python train.py --n_head=4 --optimizer="adamw" --beta1=0.95 --weight_decay=0.17 --decay_shape="pow"
Each number is 128 + 24 x the weight over its row's rms, rounded and kept within 0 to 255. Layers, rows and columns count from 0. The size above them is the row's rms in percent of the matrix's.

# layer 3 MLP down (transposed), 896x224, rms 0.0645, rows 305-315, columns 0-223
size [109 100 110 104 112 102 100 103 105 102  97]
[[ 98 125 137  85 119 137 123 130 119 142 127 129 111 145 106 120 126 125 131 136 176 152  67  84 132 132 131 125 170 164 140 148 138 145 127 112 124  86  98 104 130 113 103 116 121  90 183 145  98 146 144 145 115 146 125 122 104 105 110 124 123  99 118 148 127 108 136 154 161 139 113  59 129  92 147 126  62 158 152  98 116 176 106 103 120  93 109 143  77 177 131 134 107 116 112 164  96 102 146 126 121  81  76 129 147 123  98 155 144 121 134 147 100 155 131 132 102 159 103 152 111 147  92 117 166 114 120 115 115 100 153 134 165 125 115 135 125 136  87 151 111  94 102 138 121 147  93 140 118 125 127 140 138 139 141 118  98 131  95  91 102 160 105 109 138 171  86 102  98  87 142 132 109 128 103 115 163  96 155  70 143 107 147 134 129 151 112  88 119 112 174 139 139 169 113  80 117 132 130 134 103 111 110 155 117 115 132 122 138 107 142 162 124 116 137 120 146 142 141  73 102 141 153 137]
 [131 135 107 132 133 172 121 133 137 104 101 115 116 161 120 130 162 119 133 125 121 136 120 126  83 142 129 183  97 138 153 113 117 113 174 117 161 126 141 106 160 128 137 137 159 141 144 138 101  77 116 137 188 136  83 117 129 127 158 133  80 105 103 120 183 139 111 118 117 152 177 145 165 120 104 121 119  90 124 151 125 119 136 127  91 111 163 118 161  70 118 115 141 100 148 152 102 113 138 153 138 119 111 162 149 138 110 153 102 167  85 133 128 152 150 131 181  87 117 139 134 142  93 145 161  92 143 126  96 158 145 152 104 129 124 133 216 170 128 152 158 102 122 153 112 156  73 123 119 152 148 100 126 102 121 143  94 126 120 139 118 151  87 101 121 150 154  92  65 170 134 157 135 134 111 119 163 128 129 119 135 118 163 129 151 121  97 156 147  95 144  99 110 108 124 138 112 129 138 139 130 121 147 106 150  91 131 161 111 112 119 161 151 157 125 126 145 144 102 128 113 148 129 103]
 [130  98  97 103 130  91 101 118 152 130 142 149 148  98 110 127 142 138 130 128 127 114 138 151 105 125  98 101 205 104  77 130 104 145 168 164 120  97 111 153 134 149 116 114 128 150 155 159 134  84 132 127 102 160 170 145 116 140 116 165  67 118 152 119 105 157 146 128 139  87 102 125 107 130 145 143 134 104 110 162 125 137 124  90 134 134 107 136 146  97 158  91 132 133 143 127 141 164 132  93 129  87 117 159 148 128 133 107 126  92 141 134 125  97 126 109 141 130 139 121 128 160 165 145  98 102 111 164 135 159 111 149 168  96 146 128 154 123 126 135 120 121 145 109  99 181 121 101 155  84 130 102 109 116 127 163 149 131 108 131  95 143 148 144 119 118 121  96 102 144 138 132 114 125 185 150 138 147 132 176 119 111 149 145 112 159 116 128 134 139 136 118  59 101 143 156 122 123 129 103 188 154 133 119 135 105 109 166 101  93 106 150 109  64 116  87 128 174 145  92 116 118  88  94]
 [144 122 151 111 210 150 113 120 175 155 170 123 119 141  92  69  78 129 123 166  91  97 121 124 117 141 106 107 166  95  97 129 119 103 135 103 116 144 121 139 119 117  86 129 146 116 115 141  78 173 140 155 124 150 156 129 140  95 123 138 127 147 153 153 128 106  85 149 100 122 131 154 128  95 129 114 134 135 164 125 132 129 120 140 135 122  97 132 100 109 112  85 147  72 154 116  86 110 155  90 167  93 128 132  91 113 135 138 160 128 154 130 181 130 110 150  77 122 163 119  99 142 116 153 155 110 112  91 132 139 141 156 133 116 115 135 101  95 116  83 112 134 143 174 101 148 146 145 133 150 157  58 131 105 137 101 114 139 125 122 108 159 150 116  99 108 111  92 139 151 157 100 113  95 107 153 109 102 130 139 152 120 108 155 168 121 139 169 130 146 146 108 148  99 138 134 119 135 129 151 127 110 152 116 161 115 126 144 161 160 117 131 125 138 106 153  86 119 140 110 113  96 117 114]
 [107  82 167 148 134 168 121 147  92 136 170 119  92 139 126 133 135 161 118 123 124 159 137 160 132 109 139 120 128 116 146 101 164 156 129 158 121 132 105 145 118 123 115  99 152 141 130 153 152 110  88 130 146  79 127 129 127  91  90 130 102 140 182 161 124 149 145 177 160 131  71  96 112 119 125 113 165 177 156 147 122 131 124 161 141 131 196 136 127 108 122 149 158 121 134 135 140 185 116 148 114 108 104 137 142 127 119 137 134 164 116 138 152  97  89 130  97 125 185 145 125 173 156  92 114 109 118 172 121 172 134 118 137 124 120 141 129 120 130 133 126 163  85 180 159 165 120 148 140 118 151 161 132 128 142 106 112 122 122 127  91 124 105 107 167 124 151 146  99 144 117  96 158 161 120 113 153 165 136 123 155 158 149 117 125 161 131 101 181 112 121 155 138 169 131 128 119 117 129 111 143 142 121 159 125 163 139  98 104 150 117 124 187 148 142 100 153 160 166  90 131 153 134 113]
 [ 98 121  91 149 103  86 110 117 139 110 129 133 146 153 160  84  85 141 134  97 103 127  93 150 133 151 143 119 111 129 122 119 138 187  82 127 105 117 123  86 145 135 137 125 118 156 106  97 126 134 146 109  86  79 154 104 139 149  96 157 145 144  88 153 150 102 115 140  88 111 125 122 113  87 136 103 143 148 149  92 118 126  86 178 138 143 124 160 105 133 100 168 136 124 126 149 181 198  88 148 122  90 148 111 104 119 103 161 146 114 117  84 122 131 136  99 129 123  88 142 123 158 154 109 124 152  78 132 150 137 134 111  99  79 163 113 131 144 119 140 138 113 123 132 112 130 145  84 137 130  97  96 138 118 122 118 111 132 161  89 125 122 140  87 152 144 110 138 139 122 155 108  81 132 113 128 121 154 104 116 130 155 115 119 110 135 103 138 148  98 139 122 167 100 117 131 138 134 139 150 130 107 121 162 101 124 113 113 144  82 124 125 139 118 154 139 156 134 100  42 122 168 140  88]
 [154 129 148 130 153 142 112 118  99 120 168 136 121 106 109 167 142 132  86 134  92 129 132 137 143 112 162 128 133 148 114 133 131 139 140 112 145 161 134 122 129 143 154 124 127 126 172 134 139 138 143 110 153  97 167 127 139 103 109 139  86 135 141 143 186 138 142 153 115 116 125  91 113 180 120 112 213 146 118 107 139 117 137 136 109 103 143  97 114  96 116 120 127 137 155 139 103  86 167  94 174 113 126  98  67 141 137  88  49 118  90 109 209 194 113 105 124 146 116 145 137 144 104 142 120 109 125 127 133 156 156 138 143 137 130 161 116 151  90 123 117 137  97 122 117 120  81 129 128 138 152 145 111 132 112 156 160 109 152 114 117 142 158 150 137 118 148  91 120 122 119 141 181 142 132 165 114 113 156 136  88 118 163 166 140 110 131 111 134 157 132 138 107 159 123 137 159 117 142 137 143 129 117 133 157  83 145 116 128 148 118 120 100 132 122 111 159 129 120 181 140 110  77  90]
 [119 163 149 128 180 121  99 109 140 128 124 122  78 116 155 114 179 137 148 130 148 126 143  98 113 111 179 150 167 172 120 108 109 149 173 103 124 135 113 146 113  87 117 134 147 153 116 108 109  98 131 157 133 153  90 143 113 153 149  99 123 133 128  97 126 140 124 129 109 167 135  85 140 108 137  76 142 113 129  96 110 110 127 137 144 119 145 172 131 117 105 103 105  98 148 122 138 101 155 151 138  89 158 187 149 125 147 116 116 137 167 150 107 152 131 124 121 128 133 163 109 151 153 107 143  97 101 175 117 143 127 143 171 136 107 109 111 126 127 126 135 157 144 104 132 155 103 124 159 122 106 103 135 123 122 178 100 117 127 130 131 115  94 108 125 120 144 159 140 157 127 169 125 166 114 168 146 121 184 119 149  89 125 149  86 129 113 157 101 129 116 159 120 121 130 151  67 144 158 142 127  82 154 116 147 134 114 114  89 114 102 167 105 105 131 126 116 165  75  97 114 130 102 198]
 [124 139 127 123 131 114 107 148 132 158 130 131 131  80 154 152 166 117 135 123 119 154 174 109 114 158 123 117 130 122 109 124 159 107 119 116  97 110 143 145 120 135  95 127 132  92 146 124 114 114 171 154 110 120 142 150 112 165 165  67 140 155 153 174 113  95 116 159 123 114 120 142 144  98 102 144 117 152 119 151 126 126 128 134 157 119 111 151  93  90 148 133 141 118  90 105  95 172 147 165 108 171 142 111 129  85 133 102 142 136 136 115 182 116 130 148 145 123 113 101 124 151 106 156 140 116  87 151 137 152 141 136 109 114  73 173 139 169 154 151 141 117 143 146 151 129 114 182 121 132 115 121 121 173 132 121 146 137 124 127 108 143 103 152 114 143  90 119 137 153 151 142 126 122 154 168 138 108  93 115 161 137  84 167 122 208 144 122 121 108 137  67  99 128  99 149 105 114  91 152 147 120  90 101 178 130 120 109 112 156  82 114 143 128 105  88 103 112 104  99 131  99  99 167]
 [143 155 135 166 172  97  85 107 101 175 144 109 107 147 124 144 126 144 135  89 147 113 157 143 110  98 148 118 169 100 122 101 164 134 127 115 131 169 122 129 128 108 125 170 121 104 146 131 106 124 140 124 112 121 119 127 119  93 133 136 111 120 168  98 127 106 136  94  98 119 123 120  91 144 145 161 173 124 155 100  75  89 155 151 126 122 151 136 107 151 113 138 115 168 108 101 113 125 113 100 105 129 132 130 167 129 139 123 164 111 163  92 105 116 169 136 160  88 147 124 192 106 123 103 118 142 132 102 128 113 105  76 111 156 123  93 115 137 136 114 125 116  94 106 165 110 117 125 130  87 129 116 120 167 125 157 118  94 139 100 142 181 148 126 101 106 112  99 111 142 153 135  93 157 153 127 142 142  75 159 129 121 157 152 170 135 116 148 160 144 127  57 144 132  98 118 125 140 124  90 158 128  82 126 129 158 133  94 154 126 110 156 124  83 143  92  96 113 117 124 101  97 101  99]
 [134 119 140 152 117 146 155 121 161 119 124 130 142  87 131 108 141 149  97 153 127 166 141 115  96 139  75  91 128 147 161  99 132 139 107 165 124 139 110 113 162 143 136 164 106 112 133 100 105 144 155 190 137 146 142  97 136 146 150  96 145  76 149 130 169 127 143  94 136 173 108 172 132 157 140 110 122 129 146 144 134 119 108 161 138 133 116 152 126 129 174 155 127  77 130 146 144 104 105 125 175 135  76 123 123 105  95 157 101 127  99 100 113 128 162  68  98 108 125 122 118 102 104 113  82 118 101 119 169 119 137 133 117 138 164 129 107 107 132 118 138 124 107 110 136 131 115 114 163 126 110 154 105 155 158 135 127 100 135 141 106 126 129 109  91 103 111 103 158 111 142 121  81  93 166  95 122 118  56 130 105 101 149 137 149 103 131  77 132 141 153 147 144 117 108 193 108 116  84 143 139 148 109 144 143 101 115  90 133 137 150  91 105 138  97 116 110 127 104 154 131 137 111  85]]
# layer 3 MLP gate, 896x224, rms 0.0699, rows 306-315, columns 0-223
size [ 99 107 104 111  96 105 104 107  94  96]
[[133 161 114 122 178 133 132 168 117 136 126 133 141 114  94 180 123 168 122 157 121 121 129 132 137 127 121 121 120 121 157 159 140 121 160  82  94 115 151 102 120 155 151  97 126 102 118 112 128  66 183 158 122 142 180 144 119 145 129 148 102 131 103 150 172 107 122 116 116 100 107  96 103 149 143 148  91  82 121 122  59 111 158 145 116 164 116  69  95  83 128 160 144 114 132 147 136 130 132 131 170 136 144 175 125 169 108 145 124 127 142 135 152 125 103 103 152 138 147 143 118 162 112 107 109 140 141 137  89 153 138 135 107 122  91 126 153 133  78 130 137 121 166 141 144 126 108 110 168 120 143 168 162 114 116 123 102 122  80 138 132 116 104 147 130 127 174  99 134 122 135 165 115 146 132 117 102 114 143  82 111 110 193 132 109 122 127 175  94 152 121 130 130 137 136 132 135 106 134  88 106 127 139 118 124 140 160 101  88  72 121 140  94 141 114 115  94 112 113 129 130 126 114 175]
 [124  89 119 136 102 117 138 132 165  50  52 107 105 108 103 120 131 144 110 165 122 156 168 135  70  89 139 118 122 108 128 166 150 110 151 155 152  98 109 120 138 141 132 121 143 171 131 150 139 148 115 118 111 130 165 102 150 136 119 111 125 123 116 121 150 116 185 139 129 130 114 131 114 150 159 152 162 139 114 146  86 150 114 154 147 161 155 117 150 135 132  97 117 123 160 137 151 102 117 142 127 134 138 137 140 121 113 157 175  96 137 182 186 140 129 133  82 107 117 124 171 150 156 130  91  83 146 152 136 145  89 147 118 134 103 135 101 119 125 108 121 140 150  92 125 161 141 176 123  82 126 126 126  80 118 131 117 121 160 143 101 133 110 116  97 143 125 117 121 161 152 123 148 128 134 122 116 124 171 165 112 111  93 143 140 104 131 123 152 142 110 122 146 101 124 109 142 109 116 112 132 175 120  86 154 108 121 138  54 132 108 130 146 121 144 114 127 130 102  91 187 124 155 162]
 [130 156  53 152  93  84 126 137  90  97  97 106 123 122 161 159 139 143 157 120 171 152 130 140 127  97 135 144 134 137  96 101 160 153 131 124 128 121 147 109 125 114 151 151 108 174 102 143 118  93 151 115 139 109 150 152 109 137 105 111 149 129 113 102 115 136 147  96 153 154 155 121  84 122 136 154 121 137  98 105 160 131 138 116  90 126 187 121 141 124 114 160 126 148  94 118 165 155 106 124 113 126 117 162 161 149 112 146 155 166  83 117  97 120 136 119 174 167 128 120 137 163 149 114 111 132 104 163 126 143 118 100 118 154 145  96 163  93  98 118 167 136 117  68 129 131 131 143 122 115 124 169 100 121  94 147 171 164 158 136 146 134 104 166 172 156 171 157  92 130 125 136 134 126 174 148 167 164  86 130 135 113 133  79  85 149 127 119 148 119 121 135 113 115 144 124  89 120 141 107 101 165 108 166  92 138 127 119 118 110 146 145 152 101 124 129 154 122 131 142 130 153 122 163]
 [125 147 116  79 180 130 146 134 109 106 116 149 101 107 113 135 153 109  98 165 118 118 133 132 136 134  93 128  97 120 128 159 167  95 142 109  99 129 120 143 153 137 142 103 128 141 133  82 142 178 151 134 118 165 114 179 156 151 123 142 137 150 155 129 153  79 120  85  98 119 136 148 143  92 157 104 143 136 121 127 146 151 140 111 136 149 141 109 106 133  85 118 155 160 112 113 144 141 198 121 150 121 123 109 177 143 140 137 127 114 140 121 165 129 161 136 175 134 116 144 116 163  98 140 131 139 169  96 145  95  58 142 139 107 150 134 141 148 144 144 140 136  82 105 160 118 127 151 114  97  97 163 160 129 102 124  94 160 127  98 131  90 106  98 132 133 135  97 130 116 103 120 126 122 167 113 117 130 152 198 137 118 107 149 102 102  97  88 109 150 156 158 147 133  91 124 114  85 108 134 111 138 161 116 122 118 133 118 153  69 146 107 128 122 190 125 128 115  81 138 132 140 124 124]
 [107 104  76 122 138 124 101 146 141 109 115  93 118 186 125 123 118 167 100 149 133 134 128 146  97 159 155  91 124  98 117  75 142 138 154 124  99 118 121  76 171  94 103 131  94 189 114 122 124 129 143 121 135 151 180 140 150 136 127  82 144 161 119 120 123 144 130  86 130  82 140 123 134 104 133 131 144 133 134 146 130 101 116 164 151 156 144 187 138 127 171 131 157 143 116 143 157 161 119 103  86 138 105 121 111 173 116 146 129 128 129  94 135 129 134 101 137 112 141 118 129 116 188 127 124 138 103 114 154 127 121 125 106 134 116 121 138 139 164 132 121 112 132  61 134 194 159 146  94 116 111 119 136 130 116 165 133 133 147 131 138 113 155 178 101 155 134 147 115 140 176 107 117 119 161 155 117 135  89 154 121 164 111 147 129  92 136  80 104 150 166 116 121 173 145 130 140 121 138 121 135 122 120 114 142  97 104 104 127  86 156  79 148 107 144  87  94 150 145 141  99 143 119 117]
 [153 127 146 123 133 161  96 131 125  85 161 147 111 119 139 109 127 146 104 152 153 134 121 147 145 131 115  89 106 113 163  91 108 125 123 126 121 147 146 179  97 156 164  97 139 131 145 113 160 111 161 139 136 132  80 151  75 160 123 129 145 129 164 117 110 150 136 106 122 182 135 132 118 137 133 151 108  81 135 121 122 130 128 106 135  87 113 131 131 106 128 102 128 116 133  89 128 131 113 146 110  93 137 128 193 131 170 103 150 124 165 132 125  73  84 141 165  83 120 179 143 125 105 121 109 108 164 156 145 130 131 127 119 108 141 118 138 107 136  95 129 164  59 180 132 168 117 123 141 137 111 132 132 149 184 104 136  95  67 124 145 138 135 127 122 130 132 150 123 130  99 119  98 183 182 139  99 127 136 144 154 143 129 108 147 141 147 135 176 146 161 163 100 163  85 137 120 129 160 105 101 142 146 119 132 132 107 140 127 164 133 127 129 151 113 158 152 173  99 136 132 157 142 151]
 [126 137 147 145 108 179  85 137  97 109 157 159 113 145 132 135 113 164 132 127 124  84 128 126 129 139 155 140 134 139 127 158 117 159 168 116 115 118 144 119  94 171 116 174 120 140 153 119 110 173 151 136  88  98 126 160 139 122 117  88 112 137 158 139 126 128 154 146  81  98 126 170 138 128 178 110 108 124 127 102 150 141 159 123 149 123 139 111 132 119 138 130 122 152 177  97 112 100 150 140  82  81 181 176 134  89 140 155  99 159 115 110 136 104 102 124 125 159 122 127 200 121 126 143 130  92 150 124 148 149 114 132  99 132  95 112 106 162 158 109 121 119 114 191  93 107 154 129 125 167 149 164 127 142 123 159  74 136 149 138 152 125 135 101 143 132 123 117 166 122 127 153 136 104 100 127 105 171  90 160 104 120 141 160 144 109 157 129 120 135  82 119 129 145 139  87 128 127 131 100 135 149 126 146 104 125 142 110 118  99  90  92 116 124 126 162 114 128 142 129 125 143  74  77]
 [101 145 187 108 121 126 136 121  88 118 160 140 133 106 138 145 131 143  88 103 110 147 130 115 129 108  87  92 137 128 145 169 122 117 109 101 122 109  90 114 140 157 155 131 111  77 150 140 148 127 135 135 128 145  95 111 107 146 132 115 109 149 104 166 129 128 173 144 117 177 178 142 145 131 132 120 118 102 117 130 139 178 149 146 137 106 100 144 141 116 130 162 160 108 105 124 139 119 141 132 141 157 132 122 114  78 116 110 127  58 147 172 151 119 184 152 147 111 111 162  95 116  95 140 176 143 154 112 139 180 105 160 139 138 125 146 135 168 143 132 132 132 136 126 138 101 127 159 122 124 131  86 101 137 102 175 114 140 116  92 100  84 100 164 139 129 119  93  87 142 126 141 114 128 118 123 183 151 139 100 149 157 184 175 113 176 134 121 140  99 144  99 128 139 124 105 116 108  93 145 170  69 140 116 139 132 128 117 142 136 161 117 145 111 179 114 128 149 113 124 125  98 112 124]
 [138  86 118 102 100 132 167 151 167 136 144 120 113 118  70 146 111 150 139 158 124 124 110 103 133 138 167 156  84 152 106 170  92 145 132  94 131 121  68 116 153 153 106 139 127  82  87 143 131 120 145 103 120 142 136 111  91 143 122 155 123 134  72 140  97 166 110 156 174 161 138 175 134 100 129 127 101 125  81 115 147 123 130  94 117 129 122 109 108 128 120  84 110 112 137 117 124 136 154 140  91 166 101 145 120 120  99 123 134 114  75 147 136 117 159 112 127 140 104 143  96 160  99 147 132 105 122 133 144 164 121 113 130 109 161 126 118  97 117 137 153 123 128 132 106 131 131 130  76 146  77 129 152 146 106 117 114 173 170 123 107 110 173 170 117 153 135 134 132 115 153 184 127 102 136 124 141  72 160 131 160 112 108 159  93 126 136 141 141 104 141 123 137 148 143 108 134 136  75 122 115 119 151 108 163 104 162 172 124 111 103  98 143 149 108 110 125 140  84 125 148 152 146  94]
 [129 129 155 134 154 143 146 171 141 119 176 126 153  86 124 130 108 144 154 147  88 167 122 155 122 121 114 121 158 119 126 128 133 101 156 123 165 122 116 124 129 113 142 160 129 113 106 113 110 139 114 118 141 163 180 103 105 122 140 139 129 108 153 149 128 108 129 120  83 143 114 112 163 145 139  80 148 122 136 118 163 145 107 125 179 141 106 142 138 131 153 129 129  81 136  96 119 126  89 144 137 194  70 126  83 128  80 136 171 124 105 122 121  97 144  87 129 142 107 101 137 125 133 125 114 137 148 126 130 161 154 146  60 138 170 142  77 129 128 111 131 107 124 141 160 156 110  97 152 127 131 153 165 170 101 156 150 144 119 131 107 107 141 106 120 161 131  58 132  91  87 133  99 129 123  98 117 149 134 117  93 174 132 133 122 152 145 110 106 112 134 168  96  91 151 144 143 128  89 119 103 127 130 126 136  84 137 133 142  60 126  99 103 127 100 104  98 145  95 109 157 129 131 134]]
# layer 3 MLP up, 896x224, rms 0.0667, rows 306-315, columns 0-223
size [ 99 112 104 115  99 101 101 101  96  95]
[[141 105 100 143 104 125 140  85 133 129 104 132 116 124 187 113 111  84 152  98 133 174 130  89  93 144 169 144 159 135  93 133 123 132 118 137 144 179  97 143 106 133 164 156 100 154 170 139 161 127  84 130 145 110 124 123 125 100 151 138 155 143 154 178 140 130 127 131 168 140 113 165 156 127 133  87 121 142 124 125 139 141 155 100 158 125 158 179 133 156 125  88 134 139 158 112 109 170 105 124 135  93  97  88 145  95 118 135 156 101 101 158  79 175 162 120 114 128 142  74 158 114 119 152 127 108  97 126 157 102 116 145 120 116 111 103 113 135 150 149 157 142 131  97 122 106 112 118  95 104 140 101  83 114 107 116 170 115 166  92 121 107 128  99 153 135 105  80 118 168  98 119 142 122 133 142 151 118 134 141 127  95 100 137 119 147 123 120 150 111 156 112 117 117 122 135 111 132 122 187 136 101 147 127 157 106  80 144 115 120 145 160 102 109  98 105 179 144 104 117 138 123 153 109]
 [107 104 104 114 130  73 158 135 115 101  92 123 132 114 110  99 145 136 101 124 120 116 160 131 108 130 117  67 135  96 136 150 170 137 142 130 183  95 157 150 111 146 100 172 148 129 107 142 119 141 142  75 157 144  79 136  97 133 121 135 158 117 118 128 122 141 110  86 158 165 121 135  99 117 108  96 156 144 107 159  87 124 131 153 115 152 103 149 145 158 102 163 131 125 128  89 138 150 135 158 151 143 169 145 127 154 129 142 115 118 135 167 153 161 106 171 125 112 108 131 142  83  94 163 179  97 135 128 144 107 148 127 108 138 133 142 149 135 133 153 134 171 107 125 116 154 137 108 103 142 144 118  94  84 165  96 131 152 125 129 142 188 125 128 126 155  91 174  79 145 134 119 139 123 139 185 143 108 148  73 114 121 101 127 149 110 157  88 122 154 106 145 128 157 118 109 130 125 124  85 126 115  87 107 127 137 150 156 132 101 183 115 133 150 110 130 121 145 161  95 129 117 114 137]
 [135  96 138 113  78 118 134 139  86  96 141 113 135 150 132 183 129 135 115 140 194 111 147 148 118  94 120 113  96 148 170 139 148 137 139 157 155 161 136 111 129 122 149 129 129 118 137  70 173 120 105  92 141  89 122 141 156 175 104  93 165 102 149  96 131 179 171 119 107 161  97 112 123 138 132 116 116 139  92  99 158 150 163 149 191 121 136  84 138 106 125 104 143 147 120 104 159 147  90 142 131 104 118 130 155 107 142 142 144 142 143 140 139 104 118 101 146 113 134 120 140 102 154 106  97 156 146  98  96 145 142  66 133 121 145 117 148 122 105 104 144 123 134 136 127 122 135  83 119  93 107 132 115 117 121 144 137 103 127 151 126 132 141 118 131 140 175 139  82 137 112 167 167 102 106 140  98 138 126 139 136 116 140  99  75 131 121 158 112 130 111 109  87 150 155 103  80 129 125 173 141 171 110 138  94 111  97 117  97 140 172 156 127 119 120 133 168 112 113 162 130 131 104 116]
 [102  93 195  95 123 164 153 145 111 128 153 169 113 125 102  87 134 126 116 176  93 120 156 164 141  81 132  99 100 135 140 125 161 134 108 146 112 119 137 169 198  94 104 100 159 163 167 136 152 173 116 137 153  99 116 164 152 110 134 137 147 132 170 133 124 133 101 144 107 132 142 122 120 111 143 102 154  98 143 133 120 140 121 117 160 166 150 152  92 145 111  76 135 106 125 119 134 131 131 149 149 131 120 155 130 126 136 119 128 135 145 122 114 128 145 112 143 161 152 199 136 146 134 126 105 142 131 150 129 151 103 142 118 116 138 103 162 132 177 156 129 180 105 183 152 131 103 168 117 142 118 120 159 143 112  79 130 135 102 107 154 102  90 156 156 155 119 112  95 142 153  96 118 106  99 116 127 135 119 158 161 110 109 129 172 141 119 123 122 186 130 157 137 172 101 155 136 143 157 124 101 156 129 151 143 159  97  98 155 142 106 140 130 116 120 162 137 124 119 129 141 143 131  95]
 [ 89 132 154 137 124  90 147 147  80 134 143 103 139 153 139 162 180 127 115 134 153 130 141 133  97 152 176 148 150 128 162 128 134 107 139 117 114 132 125 110 153 125 106 133 151 141 190 146 148 117 150 118 114 156 157 191 100 155 142  91  99 152 118 113 126 112 116 128 161 108 146 137 153 124 135 135 109  75 129 140 125 141 142 105 141 145 109 140 166 134 192 117 121 105 165 137 143  74 154 133  87 156  97 111 117 131 163 124 139  87 153 191 172 130 110 121 115  96 141 126 141 156 114 104  91 127 145  98 130 121 127 178 142 139 150 103  93 101 162 106 124 135  97 163 134 119 140 140 100 110 156 145 144 119 115 128 109 136 123 140 154 158 131 151  57 148 144 118 129 133 123 154 133 143 136 171 114 127 149 163 129 127 110 150 164 113 158 134  92 103 122  99  85 106 157 124 120 124 146 105 123 152 142 172 145 125 132 144  74 152 114 103  92 131  69 128 120 111 150 164 147 132 116 132]
 [ 89 105 132 151 146 178 107 174 144 143 101 124 153 159 119  89 112 117 112 129 137 126 121 120 107 124 128 108 105 100  86 129 159 110  96 100 130 121 139 143 161  78 140 182 136 145 110 127  91  94 121 159 155 171 125 135  96 141 159 135 170 111 124 127  83 116 110 123 134 128 152 107 155 151  92 105  67 109 138 128 115 120 153 146 117 115 134 147 154 165 171 153  84 119 118 110 138 143 120 110 121 157 104 152 139 134 135 160 138 129 142 157 107  99 116 190 115 104 102 146 151 116 136 100 148 153 113 136 117  72  90 171 107 109 118 106 156  90 149 100 125 137 130 149 140 120 121 143 142 135 131  99 140  83 128 115 125 129 117 131 121 161 138 126 140 105 138 183 149 132 132 120 111 147 105 133 140 113 111 139 122 134 136 110 166 170 112 126 140 121 161 157 151 114 149 140 127 125  63 141 102 138 157 100  82 118 125 138  88 119  95  96 182 120 105 120 127 161 120 126 131 177 171 186]
 [120  99  72 142 124 137 121 114 116 139 129  98 206 139  91 138 125 138 128 114 134 152  94 134 172 157 107 100  98  84 123 104 123 120 134 138 117 133 163 149 125 134 149 114  97 122 151 165 153 151 111 107 145 149 146 110 113  94 107 168 131 143 132 164 136 118 144 125 138  93 105 156 124 143 146 193 128 146 133 136 152 161 155  84 147 127 125  94 112 136 142 141 154 145 117 167  85 137 107 109 141 157  98  73 134 157  99 129 135 141  86  90 124 116 143 117 144 157 101  96 156 100  88 137 149 156 131  94 135 110 136 122 119 106 143 104 141 107 141 130  99 114 101 154 106  90 110 137  99 186 160 153  79 122 132 118 130 133 156 116 132 132 156 124 142 172 127 113 124 114 125  85  96 118 134 118 123 127 106 128  87 129 120 120 142 156 139 110 123 144 140 156 130 107 113  84 158 117 111 142 153 143 105 137 121  87 135 150 188 171 124 115 171 160 132 130 137 142 181 164 125 157 165  86]
 [135  79 147 133 108 137 111 140 153 108 167 128 102 140 137 174  83 133 134  82  76 145 134 158 116 116 165  94 115 110 115 184 128 133 129 133 144 129 139 155 144 104 151 101 133 151 145 101 139 144 107 150 100 142 145 118  73 115  69 143  93 117 139 131 118 105 139 143  93 134  88 128 125 188 153 104 117 120  96 116 118 114 102 113 142 103 124 127  73 170 152 111  84 128 134  95 120  74  68 141 152 122 141 117 135 134 129 134 104 112 118 141 167 139 127 126 106 145 155 100 108 134 135 144 135 115 124 121 119  95 138  92 130 132  79 102 122 100 119 124 169 108 138 100 145 172 133 126 149 117 133 112 166 103 151 139  69  97 124 131 163 106 148  69 157 138 146 138 115 160 128 123  89 116 145 138  84 132 133 148 129 102 141  97 121 128 143 148 118 133 133 155 136 141 114 103 134 122 112 148 132 103 169 126 133 156 130 162 177  96 146 169 105  78 124 135 140 156 103 119  98 139 162 145]
 [140  92 115  87 106 146 120 136 121 117 164  91 116 117 112 125 144 124 172 127 113 142 121 137 170 157 164  99  83 147  99 133 123 132 106 124 130 104 101 157 141 103 110 149 124  67 113 122 152  94 115  86 158 101 133 121  91  94 141 123 168 148  84  98 114 147 126 156 117 134 112 123 115 116 117 121  91 137 132 108 126 127 109 145 126 151 141 117 115 156 117 125 106 121 110 139 138 148 118 136 121 182 112 153 121 113 125 112 145 153 148 100  87 158 173 128 180 143  84 135 116 188 105 121 113 105 106  88 166 129 153  92 124  74 190 122 132 106 111 136 138 142 110 139 117 131 159 127 103 122 103 107 162 139 128 135 142 115 132 141 125 138 156 178 153 170 137 130 140 125  98 186 104 112 109 129 161 117 131 101 113 129 112 116 128  93 138 138 135  70 139 121 153 159 134 151 112 158 120  97 156 121 146 151 187 109 152 176 154 130 138 142 159 101 137 110  78 151 107 111 109 140 146  84]
 [157 153 112 132 167  90 117 129 112 131 136  86 105 141  74 162 116 120 152 134 135 112 140 112 138  92 111 147  85 139 113 153 120 122 104 100 129 105  96 126 130 147 131 169 134 123 121 140 133 149 106  81 124 147 138  91 121  99  66 151  92 151  78 144 109 140 174 117 121 111 155  91 139 171 116 151 133 128  97 107 117  97 121 105 129 122 145 102 112 114 106 101 124 119 128  76 114 142 139  84 148 122 176 123 137 134 170 127 145 105 171 118 140 138 136 126 163 146  98 149 120 137 100  76 122 125 150 148  81 143 168 118 138 139 121 134 130 153  96 164 105 112 137 127 113 122 122 101 101 118 128  83 142 134 141  94 166 155 116 107 100 123 145 168 143  68 165 154  99 132 138 148 135 131 128 152 171 123 173  91 153 139 138 124 141 160 115 117 129 119 103 122 144  88 137  70 137 113 133 107 137 117 133  92 114 164 124 126 137 120 131 154 130 188 163 100 164 145 165 134 116 153  94 157]]